Part of a small language model's weights: LayerNorm before each block, learned positions.
Each number is 200 + 20 x the weight over its row's rms, rounded and kept within 0 to 999. Layers, rows and columns count from 0. The size before them is the row's rms in percent of the matrix's.

# layer 10 MLP down, 64x256, rms 0.161, rows 0-21, columns 128-191
097,208,227,206,187,193,186,220,207,140,211,231,202,219,234,230,166,221,198,202,196,181,212,191,190,202,209,205,211,185,247,202,139,211,194,233,204,189,215,199,205,210,181,179,225,215,203,229,198,208,221,213,173,238,190,202,196,210,153,164,232,208,211,176,201
174,197,181,214,221,211,227,193,210,221,186,197,179,199,194,183,221,216,199,217,226,222,189,221,188,214,183,205,226,195,204,223,204,196,228,210,217,230,210,206,204,201,224,232,213,195,192,200,214,203,186,208,184,188,224,192,189,198,186,213,193,226,214,196,181
096,178,184,223,223,190,187,197,199,224,192,209,235,223,186,214,210,149,205,191,220,199,220,193,176,222,185,170,193,219,215,209,187,196,207,235,208,196,160,242,237,225,210,178,206,196,198,208,194,175,194,198,207,213,180,224,202,231,197,229,214,210,184,234,210
103,203,230,206,187,178,224,193,192,175,201,231,181,248,219,171,192,183,195,236,157,159,188,152,214,222,194,126,226,180,204,231,212,169,189,188,238,206,211,210,174,167,180,186,156,233,197,209,203,191,177,207,212,209,223,208,209,159,174,190,195,209,195,166,224
100,216,213,177,188,217,215,232,170,212,182,188,202,162,176,218,199,210,188,184,190,210,219,175,179,178,189,195,201,204,206,204,173,173,175,225,197,214,190,171,209,155,217,196,175,212,181,201,162,176,199,195,182,196,155,205,179,213,186,190,196,186,173,210,188
104,226,204,191,213,229,184,227,211,250,189,188,173,208,226,218,199,191,156,187,187,206,222,159,189,184,185,227,175,223,203,149,203,200,181,183,225,205,228,212,210,215,199,193,173,221,197,180,248,215,226,200,207,196,157,177,208,199,218,189,193,239,174,199,210
093,201,199,203,204,218,226,194,195,179,184,217,225,206,214,176,202,174,213,211,193,150,198,230,225,219,239,219,213,207,203,235,210,190,207,198,189,207,181,185,197,214,208,232,222,187,218,241,199,176,190,219,184,224,239,174,193,195,158,181,197,185,208,182,186
104,211,216,202,179,216,216,203,162,220,219,226,226,185,222,205,182,206,187,215,189,163,171,188,203,162,211,207,178,205,204,205,210,233,207,218,216,149,182,208,197,199,204,205,229,186,213,179,210,223,179,148,200,181,212,164,154,208,192,199,170,204,224,190,219
096,186,190,142,182,200,197,194,198,189,213,208,215,217,188,207,204,170,201,200,231,191,190,193,192,227,163,192,181,183,186,184,212,211,187,199,190,204,223,217,211,204,238,188,212,176,212,209,211,201,173,195,186,196,161,188,183,188,191,183,208,191,205,231,201
090,209,203,214,183,180,163,167,184,185,183,205,213,169,204,192,190,236,208,188,168,195,207,179,192,167,208,211,218,189,175,214,206,232,191,199,197,190,194,203,230,207,218,202,222,186,178,193,194,187,184,199,186,210,209,218,181,213,199,169,211,170,190,199,203
099,208,194,178,207,230,236,210,211,204,200,211,171,200,228,220,217,206,180,200,204,171,188,178,188,210,210,192,175,204,198,203,200,198,214,215,203,225,179,189,202,228,170,235,198,226,202,196,203,225,186,214,199,215,225,197,202,206,203,217,185,193,178,221,212
095,211,202,221,213,214,212,211,182,161,192,194,169,187,198,184,177,198,191,228,225,171,203,205,235,208,194,189,210,205,210,218,197,238,243,185,181,187,198,183,209,205,210,205,239,188,230,202,204,198,219,190,217,187,242,216,215,160,182,206,221,187,203,207,184
100,204,215,204,218,181,200,204,212,173,184,211,202,191,219,192,209,188,214,188,198,176,225,199,215,221,225,218,223,232,198,174,218,227,189,208,184,222,215,201,204,224,174,175,213,188,215,226,197,184,202,208,220,204,224,184,203,194,239,219,228,205,194,214,188
090,207,206,194,197,201,172,185,190,194,218,160,201,197,205,193,193,198,185,191,183,223,192,214,178,218,208,207,183,182,180,167,195,177,176,228,201,208,168,213,198,186,208,231,221,191,168,208,199,202,200,211,165,188,228,201,221,187,187,216,213,218,200,203,206
102,247,232,189,197,214,157,178,161,176,214,203,236,223,199,167,200,219,181,208,201,232,172,197,194,241,221,208,196,190,221,166,160,194,204,180,197,198,221,222,204,218,181,180,213,222,235,174,214,194,190,202,193,186,199,185,221,212,192,196,218,185,190,204,214
102,258,194,167,194,164,170,220,185,182,200,187,214,221,164,180,188,183,196,187,194,225,205,229,187,196,171,211,191,242,205,190,197,163,191,223,212,203,201,222,198,170,187,223,215,182,190,183,170,176,228,192,177,211,181,193,215,233,216,176,184,214,234,196,189
101,228,215,208,203,218,176,193,232,216,205,226,221,213,194,205,247,189,197,203,219,175,230,206,164,188,197,186,220,220,210,201,210,225,232,197,231,203,243,218,170,210,189,203,222,178,218,188,195,188,211,174,237,215,201,215,221,209,213,201,199,218,172,214,201
102,210,204,180,188,212,253,227,173,245,205,190,196,196,235,193,200,239,235,195,195,187,208,192,193,167,205,162,176,174,191,247,189,144,211,189,194,174,190,210,217,222,182,167,153,196,188,194,207,173,197,172,192,194,167,205,226,167,204,170,190,171,189,181,192
077,176,241,233,227,181,193,217,201,227,176,216,172,173,227,220,213,191,172,203,210,228,202,192,221,163,180,211,198,187,189,186,197,196,214,183,222,219,219,181,223,222,207,268,218,232,185,189,208,225,225,198,175,159,216,207,218,190,188,188,207,195,188,164,191
096,187,204,217,192,215,170,217,214,231,202,173,176,189,171,224,210,188,195,202,198,224,209,247,225,175,188,250,252,181,217,214,180,235,184,249,173,217,165,169,202,185,242,205,202,216,178,172,199,225,194,245,195,198,177,189,217,202,227,214,199,210,177,195,191
112,204,184,179,188,196,192,183,197,201,201,201,176,195,210,205,212,222,179,210,199,204,188,216,205,223,182,170,224,192,199,237,223,167,220,201,189,219,198,203,167,231,202,206,202,180,214,216,204,192,223,205,215,187,245,216,195,183,211,168,188,183,195,193,210
093,222,205,198,216,213,139,211,218,213,179,165,210,180,185,209,183,224,181,215,192,169,229,216,208,189,174,186,175,218,200,203,193,189,188,202,168,208,224,180,183,180,147,185,220,203,217,180,215,220,225,157,225,179,212,229,218,192,202,200,177,217,190,242,165